From a checkpoint of a small transformer trained on Wikipedia.
Size: 19 layers, 6 heads of 32 (1 for keys and values).
Architecture: rotary positions, no biases in attention or MLP, untied embeddings.
Training: 652M tokens, 4972 steps.
Each number is 500 + 25 x the weight over its row's rms, rounded and kept within 0 to 999. Layers, rows and columns count from 0. Numbers have three digits each. The size before them is the row's rms in percent of the matrix's.

# up: layer 10 MLP up, 768x192, rms 0.172, rows 175-241, columns 0-63
# down: layer 10 MLP down (transposed), 768x192, rms 0.151, rows 175-241, columns 0-63
# gate: layer 10 MLP gate, 768x192, rms 0.167, rows 176-241, columns 0-63
up175 097:492515506493539499491531503463473540480467553524504467431518529496478464502511528506513513521537536542477492511479491503453472503473514485498497517488528529531553473496523530507475485511467486
down175 099:512495516509534502495475479520487473501500463515515528543483498536461492497482488482474471478477491500526475498449493459530485484490446509464487505521505474488493513444475491471470510475517495
gate176 099:489492480525512520496505464503498494524497454510506486513508512514463507518499453437470499475451461504499521482503460511463495520507503464485527507515488485517470482503514452523507487481516528
up176 099:504458509520484525496492474492491510536519504496535518500482497517480524531498518486489500517491508455499502524474520542506526490545476523495510511500512471473518527462482477471455474493507526
down176 092:480515505506489496495456471529509461479489489485524489523490532504524522455492449483524521484491477511447495499520486484485480483432515428507525492523476525519508481545532496484486526491479494
gate177 101:513464481489472510471537530505553458455512488457504537493456480499469548466520482487495527524473478514532475514475515525530492473512483533493497495513544513484490486478500495508502498521509463
up177 107:484529511510520484517483508488465455513497516490500462507482536532456495488511532505506468483504484496553498524485516527474548503523515535525485482485514526533466472473478488517507498514477518
down177 107:540528463504466466492507487532537509511555510497513519510462478507505512467507521479513517498509516495467519465468483498512478434516471479475489470440520488478477498490511476515555499531533458
gate178 106:482501467498524480501424485555524488514497430488495490499533511495534459499497499515440521496515493487509481490447466519503502490502542494499474522510495518512491519492500496524504518483500482
up178 105:470482515555464516522579496485504486509475520510503502453462500508476516535483486488519466500457505507537515488542493562486487467541482552460492483511501498524492527512486486504497447523527473
down178 107:473527473498481505530585459501510503500488513500470483485480526529448460549521493542510523516499480463497504480521512514484515529514487572441497484499494511520500535485454445513507545515514472
gate179 108:475530482524549516511509500513537468524456506554528514468503529490469505492504508505474453476484481473539493496486551516513492512532495521478491501475525521559489459481495513507468502530505492
up179 108:475512484479525505505546486489512510495477474457503492497501515488474485463488515535481537483491494531456487483509507488495495478471480519538483527482475521471507524471464493454476513466502508
down179 109:481505527477483483509513468493472487502505472521473483502494510518455506484496500513483493553503529516527525464498504526502491496498468462520457491508471504466517491492506493470497549506508555
gate180 096:517500511451513543488525474473476505510524462432487510499542489512470524463507496500533467526486501495516532517497508502530472503493520421483479515509481517524456506461484483470465494537510482
up180 096:542502481524506487509474515516481571509497488497485487467494543481499467531490467524517540490500515551495529514544517548476511494524496489490520497495532495509518498503479506500522480503503472
down180 095:471535485504508529506519562513535525493493470461494519507507502488523493501498544505480505447488479524451525505514493471483490480508468541512471454550562483505520514511487489488530485493550494
gate181 105:480513492457516481506519531519510510470510540513470480493487536498477497527496513463501505516450519535506479494499578479500489464467484504527457493525585468502474499517486477510547475511503505
up181 108:500521523505527476528506551529465518512492539495481442488491490501465502502491508476518476484519530509540485547510453500523503479515543477474492531512509437471518513477505451503496505488485462
down181 108:498510463482544488490500484487494501511486524498486497495523490532481530478508488482495470511553509451474533509494521505484499512509503517485493510473489445547553508476510513488502475494458470
gate182 111:547473511544485516532487467503466490453484523484502498493492533468515502498488472526447491496537486510491496462535500493482492524491530523474522473461532489483527518478512483458483477487481533
up182 093:511477513461514502551493495478477471509501486524448511450531512498483500512507497495503488523510509525536442528509477476530503530519531481523494531495511495499506514501503488498511491538501434
down182 096:508509458513520516457452478476527545531523494496510507450514510519538474472511501448531457547467531505471524499502509460517483492505478457474468526532469478501486485487528440490541527484511508
gate183 107:471470544479512500536483492488504477509542529508502490505481500491470525543490489516520519515510520501524507505498521513520517475524476510454515500503498542466499507506506486491538492491485507
up183 101:473502517469527484479492491424484493499470495495471486452492510509527512555498531498512546509478505484522508472529471503463488485506509522509514475473514483504488476434486518494490529537473542
down183 102:463519526506530506449515541520519509538495524523513532499467508524472491510506487470514480467455543486499536521517502528474467488531500492468500501494508493461509513457485455520535448484475540
gate184 117:484514535495491510548477475506503488482498492495505507467521490481485454523518491525516512498475501478519496498555488493499548524491474543445530479491505489559524505505477475462510494520518475
up184 116:530478506509497529490503517483518515496475485557496457533498508484493507498529459477497496505501493458486507514488488490479572483513498508501512526523522506496474500501507483504491457524543453
down184 106:526494472511483484460546494548429499509486497531528482521529482481482478509520462531494506485548517511503521497546500498480500468495516480474501510531487506516510483500481543478462490497529536
gate185 100:544469518490462477495497510531494498519494516509506477523515433509531555527508498491499523520477474488536502488486469480518553504473515519429518500536493509477496510476481483496512521484541492
up185 113:485527469502535470507516486521486474499464494520508519461503508456481492495503528499529488465501525516482499534512513518486465533494533499482519517460522506566498473515497493522514512483448556
down185 108:503504450504532484484509502504486500476472481464516517487529514477518547509472521474517515485508487504416474499497460501498496496473507517498517494509514500535485474554519461477519503557517475
gate186 095:475532491494470458500507539477489476493487532495499494536533478513505550536498501530502507456516498498493526477491533436529488502526477491467498465492514498520503459549471492491499513486495456
up186 097:512507492500443499507433511513479490511464480506503508512506492498487508518499477490515453445515498500503528538498524511469504453524488510471482464528467463547516490516486485440434478486482482
down186 091:484510503497548489499483479478522508527546509513510537507529475446476488508512531481515497489518538503461492503471466517458471489472529473486502485482498496509483489478469534502482550486502536
gate187 104:566567544478514508460482550477491486491476540512470540504468493538514490484521482517484502528530461506478525547502503492453506491507499469493512528454491517471474498482489490446493483463527505
up187 099:535478500517492478487487495475500559473522470480491516537496517515507489520501514521488487514506494505528497507496505550528491470516519466519487524477478503479480482509521485498491532483502455
down187 102:576487482457441510501551529490525550504480519501489478522463494520497468535512468508458532513535508505504481508495492535518507503466543488517517505502511512519512513497467504456536538551524512
gate188 107:463486494497516470461467496502545501476502522495494508511496500501467478471481484497520493523489496494493464485510537485514505495538482487471504533491526477532523506494523562532489552475516485
up188 114:499477494474467516481494537490506470482516528451500517507508532510528509486472511529503502493515540512528516485462544526491516511489515514498506508494468493527542485514508536501458486551510478
down188 112:525534464460521465476518499459535466484506510489477479487527505467519483549524500516522498507542520480496480518509488487483481467539473501507530475492480540505483524512485505507513488539479506
gate189 104:517457508527502478452490511467468540498500525498472528469492532552489462505468496471530533503523477512476492526531499483503488515464496525543532535537535478493494517526482554483466485492508509
up189 104:453512527454517522544504482497475529512441490520485507532454484535519518506478507494463444498488506522506508507527482485523519535475505523514467547448533513515517465458472530489572476504480542
down189 104:445455489518495512536470497515514491552477445537484470493485525493491503510520488505512473491521520497505517499512460506524527473480536512475523461507481510444502525494473550507479510538522509
gate190 101:486559447500520501484507531489498533479518535491517516501515503541516535512534475531496507492517491532469488477489511511515485505480518448491499476491518462500510513541524526502557483532464490
up190 091:544518505552514522521507498510477505486475489514458454509485463510496501563520490552535470496469526509505496519523489501499491466497490498487470513507492513470500528508465493516474484519503500
down190 097:517501447440517499511485528542528532485528546518518513495530493555453517512518534511498504517565513512498470486493476495525474516478518462520544472501558467517520515526487557505527523537529456
gate191 102:495493502515503453483481474505518499506509500520435527518485478520497499473507468473518492461484504503514485494537519469491504531475545525464498459492492501525490532491521527486498474503528506
up191 106:538528481473528499508493510477496542520524500505508495484499466491486509497549475522542455493517502495527579462476487500537457558495496485505444522520445489514479497504462526492486449487495503
down191 107:548475483481510470496524526496513492472491494512477509491485514500479481478522465517532495497469494531496526492540486505484464501457490455508479547477466516463476499493480473514493475448493454
gate192 098:513491543512512521484522482471464501484487502489482513480531535522465492487483519542516556544482466554547508517524531532513523519508462535478499489492503540533573513500528526498545453490485529
up192 103:500479447512532531538492527495487536522482496537486526495484532497504494497498503462522470433530517524502499506502518511466529493503511518502476491477491490510476454533509491511471521521512506
down192 107:498486521491453475491486550536522492523502513532495523505528472486531501464464489482515464457499474516466503492487463499459482508499487499530457515507493498488522513480514470521499514496523511
gate193 093:526489467467472494486509464523482527514537492513455524529509499554450544508531526509509497500488469528469493521509473504515549529516493483481507491513482504508499544476465464500519521502493510
up193 088:461529511507543529491494454510474519493530465517497501467445520505514522516477520466477513452469526476521448526541510511486482492499491505508501464503516495496489457484531496516468492512469456
down193 089:497489504505489500494497517501456510523492510528511481460544538498508538471529521500541512495568501485552483546477472518515501504488520505549513494491540473517516519511490488496500544512494502
gate194 105:532489456520492524546499482524462552494493533561517516536501492492523489518537514526542482483527516494492475513462557488510481543518511509504476488531509517430446504533526503464488478498527484
up194 104:510504485498494504520450525496479522476479487499538554502475586535515502514507484468516485492505487530480547482497511517514503480479535519485534500486501541523543446511510532546509448509483521
down194 104:480497495464514523535489496503499513492503477532514480511493520533485472519544523488500516494497491468468489504504515499523486535482526534466519479478458491506529502476490500511465462518526509
gate195 095:455500484541499506462498571485509505467496482501485561474474502463532498496493525493469510471493483463527500528469481474444509511537501483534485504484542492475531481488460462477496522506501508
up195 095:480530543494487497520488513509533513467497564507511468498512456542515537495539493535464512522486509497492523521552509484554477447469519504485524526478500494484475508508484494459490469518498521
down195 096:515524521486464493504508520514483543451488541494480523461500488496486464491516424480424472492523508466532498509504514492463529503532483503490480475499520521473541513511546472463510518469469513
gate196 102:492457485494488517519463498507494517515522518499524519509472474518514483473516498499510498538480510526500491497493477493496450490494480486480498481539488516482505483475505507524530465518492494
up196 099:530496484479517465547473514528523526470508500528502517483505503497530497483496526482448497502501461505527479491472454488487465468481466519520502484536493562527491487443464493503503437503494532
down196 099:503478484495497518500476521498480507515483525522460517468513487514495471457480472503565508507515494511498463513532506527474510484506523502476490510472483479506498493467468518531508472505471489
gate197 105:513493517521477494488460495477517492527510515502464513489508512460458496525520506530460490474568501503523542477463512480460481524558496473524523474509561508491457455521478520514507497498525521
up197 110:529506503480411474508494520512535502522487526498477475532466504493479457485511483503503505535525496498516480539542484470476538513549485507464570499497511521513476531479517503534493500482516502
down197 112:483476518512488478535475485470475486516505489459503482502526480526471477524523490579509488526484496473522479499533561520493538528492522499475544552496515554481536498510497505541497486510521536
gate198 096:493514529486507490488459481518510499505504508534503513478513529520532513486503496510478536471523477471528473536516506513482476499470513478464531512518486471467475495485516478521515521475507512
up198 103:502502506496475519552509509451455502458516518499522505493480504514510512480499469495510490466487521504491526501499499504545478523504542474461469512478474541519475493487498532560524531524480515
down198 090:509481478490484517535533485516508498475497506467539490486528509520487499497489481497514457526487483505474484508521458510528513543519484566506466508481490532504523521545511513482508480522493527
gate199 104:476483520512492443479502470449525483500481489502521474536509446523458505490534505486504456502471502494515486508473461513484505504485454477477483534521497481485506516467441519505548506514521538
up199 102:447494542546451514487522483542536484495488492474488505519524496539500510450488498489476464464546501517510491523503496507482468492509518519524539527494453489484481550512494503494491501459481500
down199 099:492503503482453512559489486533524484471518483499478497545531457504505513502479468468509506483539559508518450471496515504488523502487540475514554472521483499500496510495507511494497541449529460
gate200 097:487526472540496499502531540529497487543504492560485496461442485575488481483513521504512501497515544475523514498462529481496497474496525523503493502498504539489499488475492511471476499510509488
up200 087:423514472514494459474508461486491456471496510536512468552514552514496505478489474499498485496497510549484472494512460525505529510493478544523505492497514490499483522527511508499474503532515531
down200 090:543507490453485520517518522509503478539476492448496536522496485516500507510513502493515495512542492497482520531474487489469523493535460442458485498520511469492466491492467511492548485498505470
gate201 100:505453500482543478527470467494548521463488525540488484489472517544478507473493503514491523502471480489544485495471475482488485527565489450527506511452457459469482495476472494531458454452517490
up201 098:496494498488492541499531433543493502501485507525505518484518508480509534520449422518489534496509485474516473511499458493491494498486522470486485497486493502482491489495492505535480495461464473
down201 095:472514481463489500507501458509481527483493507564552501505524534501494481460467481487516550473481468475506466492472453531492478490493520485491528514491477508513507516515498494479447538496494545
gate202 099:496503548507499495473453507510454511479530497482493499509489501493528544496469507470508523484509536467473508510529487472503484501539483521464495490490529561525553501525490547524531510496489512
up202 093:472510464535473485505515467493485494496533461493504510532528481515446496486512521496511543501487494516474456520500534420535487473466526479467520462481506498520505539502540503455513516525496465
down202 098:565509535464505511562487513511516499528462510514457465475491516503524534491532476510441489519509507516520492489493487546458491480507553511506510534533502475495490490489486496478504471499531489
gate203 096:448479504518505516483475471467492518529477498496440506560498560521512481454553492521483497529526503530510464471501514515488550489503505462504462510531540464489504457555503549511474464508514479
up203 102:502487513469490465505502504472520499501449512496455527504511464513503522501494523472485496521470510490483503559484490480476481484524487507499534511485541522531532474481468480494512547502478498
down203 101:531523509469530500476514547498526535480531504488541485511493460512460488527510459491503496574468502486498424547479503510542489504480502504527537499482486469535529504454513491463539518478482474
gate204 093:452504475471462506511454483496536466530493489531505465521435543501529521457475498428465518538485518493507521532454519483475517504453478488511488487489490504501470558494497493531516511510499479
up204 101:475461543539513527509476534500486521525540541457502457475530484518495466498556465497469527525490486470505447487475510517534484511499509505526476520550488521526502510491502509480494510448545492
down204 098:498484511477432465511445505523528503492464525488494472483477510497527500466505495482502465504484546476430520517490486502504485490508485508525524525482528525508490533506520511552516521456516473
gate205 089:491512481486465484494499499456516538507473469490471530488446510511488502467519509466488508481511494491467513489525539464498491471543481494512488477484535505491500513499488461488480507452519513
up205 085:534502475522483511475512484495515520497483533449484472472520528509475508511534483511477485533474503519488501506454492508478526445510511498510476545498522512461519521474499467514478490482520489
down205 097:492474553467514489485494503539479509492532503499520537516484461521485484514451509506539487466485514485515494508505488481528479557497457487508494455495468493507534469532482537487509554518481500
gate206 100:486471532506506539524503510472469543542470485494501481464499523504494548533490453539490544500555466489516466527509506487543491473479508508504538460503536466524492501490493464490472502527483479
up206 101:477476467483500500527453463521501492521493508510501505487463511518481473456504513472491465495527545522489469478516480507535525530502476518516452555464509498502516505503488505495548523489508510
down206 088:499513458493464498504481486532498503489496456541552522501493447503462479521510497505487495530537471484464498519514489534503497545441479473522487555512489462501533511473518545486507564524548544
gate207 103:489465489509475545490514505487459489495522490471489566471491494484515492518525479503491490461443495458522532503518475519474517502494511496464529477456545498530515512501505524519483538520509518
up207 103:491495492495506522461529501508488509503503475537549533481489490475475461520508497471518443498462486475471489534525458469489491528502495547507513493504475475486527536531472482493511458538508502
down207 105:495510523504492507514490490519539472516532534506493477530542485441513478506502472488447462553507521488482491424504520460494513490443487519490509508495481499507558482441510514544506509502533493
gate208 089:508483489478522500488494537513512501531510502511505514501512488567499490465497477569460500542497481471463557474544524502516502489482526536488546524521529518478521467532513496520465483519541491
up208 086:510509547538511496484525540525485520495508488473525474526488468525506544465481481508479530471498514463538532510454487492519518504503499533536538521467512492460488524477492448526502473501485503
down208 088:464522522522507472502490445512512528502469514490521490548515505487529455518530520497485488499496453505531464529467494507473442496541517528519494468509475530506534521439469557476526461503530491
gate209 094:500500496501521479499506486517527494515512521489521510436508486483536488520531514526486473485516520536482492466475501438523555523466491468525525452465492528519535545479579502506519482509467484
up209 100:467440485525494526539513510491497510481492517438514504448487488492523449485541517489472463505509539540488514486492501441536532484466498456480495454481488494501521531520546504515506516498497488
down209 092:441532482475515484497491459548486501474516507495516524498519527503509498488466482479505497509494514523510486500479527479526481542451512484525514469484520536500490494519493490521557531507473497
gate210 103:467491494521534529555485474490540495560492500491537535505521503513529522514520483485536528483567480526531495533533489520478495515479468472472520522511515478514531497525490449527530492483494495
up210 104:480541497493474472505484490492493492483530476462542504493526497505528550507482533497511508474491539453494519527462488489477529479491477527509525532531506450485484491540466489481528479502480500
down210 103:501499523438501516485572500491447501524482514505503515489517504484527527495509464546478493488507485513538488472479515475487492504521459500560474464516484454501505521523515521537524471496488530
gate211 100:505503533539469505522521458511531516510516500497474492490523485519512485480505486527535470508463480461474472530514478478493515528535501532487542479505517524417533471480545480501541559500497469
up211 096:529564471586525493534466498484528495494498500521465493501492515503484513505456490490501470507479508476491507470469487515516497493533487462506529487480541530528528504508503472494490494527533472
down211 098:551483527467488543554491484456482459470490496522524492450492501495504550505537505485514538506537511513489513491520463550537502509491483538493507502542441528514498513545478521499474499486466471
gate212 099:532534449489506541485453462496517503545512509510476492531494517536480476530461503510500502496493524506481467483484525488492472525482459492506518498494495516503503523506495495510493470506523512
up212 100:517538559545513513551488481460498509488497469529520512489491457501458506490552514482517455470452508476506490478466503524508511510510478519534489488471526470515502500517497484509463511491496485
down212 104:504540492505507523557509515532510484503534530474486512576491491499518443490465476460511479488463496461524491476477497510490494521485480482491509507526500520511484503540502506527514487532493533
gate213 084:477551513483527479473455491562486492529518500510528509521485486497488467520485520500511530506515491519493491505512454451516492474519485475509513497506514491526514480525531521537523456500477497
up213 095:561505526527477491485586526502529482453513510514495458510508478500501509488477433518496556518520503498494526458475499545471484491527555484516527486494516518485511518476487458527507505512516485
down213 092:548495496499447523537502515479510456480511519522545477561477476503511553503467462481516481501543491449479488494463486501503488494483539509488539509492508505499506482508499498553481476529536443
gate214 099:478492489552466501494520497459509505476466498493471436505490512525501526482494488505521507500507502474523471529501511520490482468547528455504462501500507488517511484444475496496480470516489500
up214 104:510478456453525493456502490455498486512519517506539528509496518505515529520514454445477522496502503502513499440490509509483461537509537463453448569492474515498483519522512514484559501540486503
down214 102:475462500483458495472527454483519516505469500533500474515498519518505467474504531493498474531562488528535476506497527510481521530523517464491469495502511499550490473487513474468476469496521486
gate215 097:524502535507465466497529532483458535515519550527511513492502448505482477522506459536511529485547488493471477540481524527496520485525511474507510508546495499484453505488502518485527499483481495
up215 101:490540475495495449476515559484500490488489486545510459503474508491477505545472505529490504514454533493524474465510460467541527451450470554487512496493545466489443527552448520482547479484535502
down215 107:506483524501476497462473522480505491506508505552492532476531471501498506517522451559529510500514506507473477487489514489510480459512522494502464516518515455479443492532482527502579529516470507
gate216 102:512488496462535509526523501544465453518524485533501473536504512485496496506478516485484491488511505529523481499507502561465497506501535545516480504497472513461549535536514509541496468509489519
up216 101:496494516497490498513490480554500486469512509537507485528499474474520478482523497487489493485482477502483552485542465529500513515479500523507457504535506498472524481476478477524515472507468529
down216 098:471506500465492516552503530490500504484532493479482515464482507469509507461535529459505491513516507514531480530449503534505528501474486516496497516454491507533498502449498506447554518458538507
gate217 103:495547535513503457488464485508499547462528504568468504501529483477508465509453483476495556472502499492488491538518519492510516509494492487498475444505499516523493440504473502503504508504486484
up217 097:501461496498460538486489472480504474496498503509509486479547532486484565529503535493484502515506458519524482515511526455466541522535490468500489517539471463513520512507500482493494528521532474
down217 101:485494527461513519508455479479453454498499481447497496545498499482487479558546512506542481533510471545513511469510507523496523525485472468492504511538512484506524472507490457534483506493480521
gate218 096:488451462510478492548530500482512519495497515494482521538509485515510446518522538480473520506533473503464511549508469477461490543466480483533487493505494498485541502499505521502528496488476521
up218 091:466519483461476506498501505498496500535503531505480526489492516510512530462460513500495506451507477469496502550537461481476501487551465512492512516513531514520501497529495468493522479455523474
down218 091:505482539504537489507488513495504506472475469526524501496533526474460479519501490521539483489500531495516500508527497517533519442510505494494478474493510478479527492529505490487511501556488524
gate219 097:494494506498490495490511481506463498471524521522559494479492562499555475514430524472481486471537499473487530492477552512500507490516510507504475456517519528533463512507546509503471514474524500
up219 095:502500500497490494477539480477493518491483486515487510486489484487465536528500564520497549508483465541507444534491488431478492503491515481499541514529513496513507494488484478502501490490486529
down219 097:516506479426495521501468494471485479539508531491501531523477503487497479490492466504483509512517478468449554508492513473526474533506491548510511494469501507451482492499473476472448523455472478
gate220 097:516523499452526528473521473511512485478486494508502489494467515495534486487501470527497451534484558508495505486486480536553506478482491508492460542512486459533473447480501533473519468500536469
up220 097:522467486427517508507528477499464492491498473543529547535516486485478497456473505520519508493448515501505485515509503511514533514490466549508461494502505475553495465518475521493495419510537469
down220 098:491543556509504537498518483517459471488508489510510460554477487506499497517481516467483477502518517495536485492519493463529504499478519461503509511523541493516491462489510526475493473503535469
gate221 098:460449505485517522482516494489470459448535498548501521485488506469526485504552512512441510491510491502531504482487498518515477535469491488552510534521492522474525495475469488509501516484490502
up221 096:491510498449463499465494471501521467488521531576493513507492480524503507468516481484555524517492558536473506478509474494497510496484496508514506466539525473503490479496491509506465557567532538
down221 096:480517514483533516478465512509462473502524481487502473515481502482488489510530505494507495507499538487511493511498479497557484504506521525469497580536516470457482468482482460501481513534484500
gate222 103:571507491459533469472504500509476504508543504517518513506462486497467508505472525534494468540488477494528475490453543496507506444530492516551494517453497508499490548495492501525469513511503503
up222 097:490486534522499459492495487531532471511527541499505504530559472506517528484534525480538487537464507502490529535494498556481456515520444489490494532503484492512475530489465520477536514447521496
down222 101:502489495482481474549515510516482512467528462499521553487510499499514499478489497515507502507536462506550560425538529524463518508464493528468526524526470521501511472518490511500515483483540523
gate223 096:529510528475474492504525471491514481533549524493497494520465499458511476534514498495499462514477539466529490546485484500531559515493545515479500439446500514520534473508502516536471473470473488
up223 096:523456497508470490506469505457489500519493522516494490458505539521500515463473471471529497582484473518487482492480505487497519478494503486462478504540464523504564527479492474505468485511507521
down223 098:520520521502507479526449559511493489502514488493493464519447573502511504503487482505517503441557463472472509507509480523503463447490542513525513492540508497500507533528548516489528459475506536
gate224 100:511493502554491463495487486510515529511517522524461532503481525514518501475494526515515467498495470525497551454501512464500492517519486465492493501482505513512435470503477475494508514504506473
up224 095:530550481507464478480508483567515501500539543500520512516480542464518488498488534458507451485527506503505517505511499500513536529493476527498564544503506461489514470460526492537543513474493529
down224 096:533509487441502542492504475461496514494499524492510556517451481490474501523499481544536486492469484524492449514543549516545529483520478479473497570506520518459510527528510458501516533492519516
gate225 097:524477508524490515508506465501514509516477505506494497526479472525529469482559512498486487513544450452452486499459491552484480475508524516536442527476527490507512497512530497545493532523543488
up225 093:520515443555510470563512528476496490544477524463446498490491497532480494475549519495506452516510494538478490527499464521539536532506483464496524492481501525502509453468502459499524485520509509
down225 093:509458509506517523467501476499500471454472506510492490481540485516494487489496461504522525486486528492484497485533517460487463462508487480515522502499445483532516501518478500502512507479497510
gate226 100:501501466506461477521544491505454439486474467481535455472502498491508516501516503492521482493536526471465501461520482478480479512505504508479481461490483451461526515500465479540490460516545469
up226 096:524481501522521520474507508493481499466493476545468471538512522513472473493488518482503498531468540507523512532519534508518490535519503483495497486499533500476556466443520471457482451492525491
down226 096:482483498451443514495502523508478498505506529491473541531502528537514485510527519454472508483514523525487515557455496485491521482508509483510471543494477489529500502508456501570508470472491476
gate227 097:514468485472513472520503496503501548497468512504493511518478499510491494512519492517483531469472476511549504504474523486512492472495515511480530514537489479474539521500554516497535523488505513
up227 097:517514495482502524570512521515517468526523521492513505465484504478470487532496561486474468509522496478482494511487516469519519461521522513461482522494490502525527540506479514472503480466458490
down227 098:517498484490531499500518505477521505484486519505458528513463478492533444504511474496490531512468551516513493512499511531502522511541528483465461509540499523502546493466476456518555509497479493
gate228 106:500481462483514546510556500509511489523512524478517529478508497466513495495506519467528481483504528529530506497502447483499463506469480512518480470495511516507527513524520475458519533482501495
up228 106:513501511493497509519450503470512510468509532508498547487503567507499492512526506469484545492467527527518473514472499469538477523494494515488494507537496528497478496504475501515505523496513477
down228 109:520406474477467454533543502461498531512535508499472479496486540477527504515501496484476476500498484495494471505546477455500521502518482450514516519537487472477518524482497515522537494437494473
gate229 095:439510472504485483487475453508506494552518551506491533546510494501458495479499492490510543482508523535488496526523473443463515524513494485501477499494502495486543511529503520524469489491450497
up229 096:506500505448516510498491518511471502524497506473462530497535508498501504495518535532506509486511497459431498495543557569530499498487480537524530560479534482524490539444485509495496517525522504
down229 096:517489512431507495477499497506477511490517456498532525498508463484490511522518503502511480539440499477490460520477504491480493497489507494524517538488514492522509465518465502478541484507473502
gate230 097:490477536455522503509487455514501494529554453502455489509503473516525511494468475491479498497481529504511526492476527485480475495523499518519489527506499479460557493477505528489504493530514462
up230 102:509478526480482443528492506516495516471511522445493508516511460486521494456526513516489517513508460518527526498558485481542519514462508505501505455530531491509495544527491511523493517473520448
down230 096:506518485540535477519510461530455497522502505519540503517518482485513516508501485528472502545488468501523498470503559503516476517492546498531539491491506474485475513500491484534510461473501503
gate231 093:482478517453492476476481481490502507512501467538496465492519518506503501510539520523466513508497558469451471483520462482530497488543486502492496483522503529501488453505464493533532500491514447
up231 088:544524486555490503493490469462502522522491494461510497489433498477520505534534514472500497472526526498515501489475493496486458506528469473522466540473495499470532542498480515497486476485506490
down231 094:441500501490509481514506444444484511494550493478494533534523463498531472500532518488491519480526539513560474543503464516469477528513503507472485491474499515481462501517493499503509480476477489
gate232 105:502508517486498490483490525466494515489482558512518484474548515464521507465497467463520523502517515464505500507462430488520516474427489482492540484521505525455485501470461495516477488472487508
up232 100:498497515497489546474507491513535489508488535495499479480515481531527499528501473512508464497501467466488511487497549474550484552533491480500487502450493486555551503514470490511492470482500477
down232 099:459475462484485473512488494518510493502472528500465500548497499485525517493475483472493539490484480431476487494489487481519519504466500472496519474452486479507538496521506497525489552516529471
gate233 102:484475489523500511485506445488492486458513566489513480525464466514483482488471428527493480506526502478517521497497515538455496481481490550502497498495526486474497528497510464493526484485467504
up233 096:482503500506498510496510503508478477477519552515513454539452505535508480538458432522470480526509521511507499517503463492477549507493483499483489507491475519479470505494489477538522520524496456
down233 094:499516484512514539490477540523493525534532555536471515504470536523485518468501483494494481499468519529493489439496498539487495502522537512509519495450493528505481486521530502545475508482490479
gate234 104:457474505522514479478477498539460475484514484520483547477465511492514476550504507529511506509531508510486527507502487426476528484534508466451467482494499525517450505482505495471487475512451479
up234 103:496476472496513448496499483472479478493533490496503518532515469526445486501464483513505483511469505501493518504452472477498509529476485495545519486524453509472512501506445520508527497535474476
down234 100:494539480495515481525500495498517492498552517489462479532452477489516504444497537526449511561493480519474504491493469504498463522493513481505532487522483506518509514486454538459529505503494511
gate235 103:554445508489519526517460476484465457505476518494485482499499491498474533534438449510491485455506486520523551548509489455494543496509516490522484514506493520510527508491482487490461513482524501
up235 106:541500481484488504525497523492534516493507450508563472532483478498490491483504473493504538548500470487526456480489526492503500478501500540502497494554459537480533470488474501516439503504498510
down235 103:509563480440523473492487509519489490446494467521505513496472525511471503514502502526543485483466479500512482527462530510549521538532475507513494466454506509495564508496552528519484469524482468
gate236 101:464489526520523491492475512515501504521517545506465476506481557547563451496472536520507481494515510517520518495480476498481498506518544461492461532494518467478498485460501529532510470482514514
up236 106:578506458490467518515487493524479506552481525479462535494485490490549495478528485554458497536531482473510509520514487552501496536483480513515503480510502485504514501511482504518499498530507462
down236 103:498510487481525502511491492479504507482517510551521544483441496460487495496506505481511480509569509513484535488555528482507492524533483515479546499498537462531513498484493528557474475562520497
gate237 101:502546521494516556485548477500478543492517479542479523471480470512484458483499464518500469531506486517475485549513522510536506509474446525517470517526494481511489515531514493484490489467494516
up237 098:479490495467469513566507520501507522519466493479489525492526502516487477551492499508465488511486485467477494527481502510517490530509512531481461491501540485510460533512504502457492472471518503
down237 099:487505496488480416490480505509476490523593532521503489508519503483506498536491511506517521489512518512468480462489472493490507489512485554539540517507522496504563520529478512519516519506492520
gate238 095:480472489518525485428555492539489503499455510497506483502511513505531512515493564479520506497496510506523528466519527461485535516506499528454553490527533501483513477538481482516562499466513486
up238 101:518497520496495500534468496480500544523484493496495504497489476500505530547481487514501503537500475442462479504547505494502526464492493519521450479465529508466464546431479502523472486515532471
down238 092:471497499497554526539495458490451512500485475573506500536450509491472521539459455525493513491520492469546489475502502491482511491485497473487490525481475515467496531481510567487517468498506518
gate239 092:495490506505503501498512503457466510550545561484494534475477530524513528485521497521470464550552513545485534484479505479496450473505482518502469530513510507539510521475485532510491499533542474
up239 095:532487566550487504498491498465458506500517518552490505528505511507480453511518520516450535462512500474472493527559473516533471549523493471514494502484513469552497535484519476503477511506534503
down239 095:524490478511506496476493504518499518507532477512543508487468539526508533517545511508495504461469502514491476490506495504528518473505489524528511523485486481528528480496506470517478479538496481
gate240 097:513525450464511467539484488487527519518496499496516528476455517510513475557501508520517486471506435496506515514498450521515533489521548502470480489489547500504513484508472525509515510475478465
up240 094:516499509483551485496505526506562500498516470538438530485531518515483548461516468453512538498506507468482494492492513486471456496502500499495422497477438505515512485493485493515471509542494517
down240 095:496453504532490509503474466520507469488466543480558502497516456481521507498476500509489509458526494482467521499477468490504514517518535514507490541520451488514505509509491517494482539491516506
gate241 107:507499533474494525525502444475480468505489508530510502500443451514486509463482540503510465549490485502529536501531492462498497545492465503488535490477500499540523490468500488518504478465516510
up241 099:506490491497466494519531508480509487488473493480492478482530552541515518516499504515451509532518499537523522524467456523532458458478498489485483513471509497544537501517482524520537506472516446
down241 102:481518489481507480519514512487521486491487452525512521444501545514481503478505495522496516472517512492496489487511522547536532468500489491487495502504511495524529518480529501504524473458507481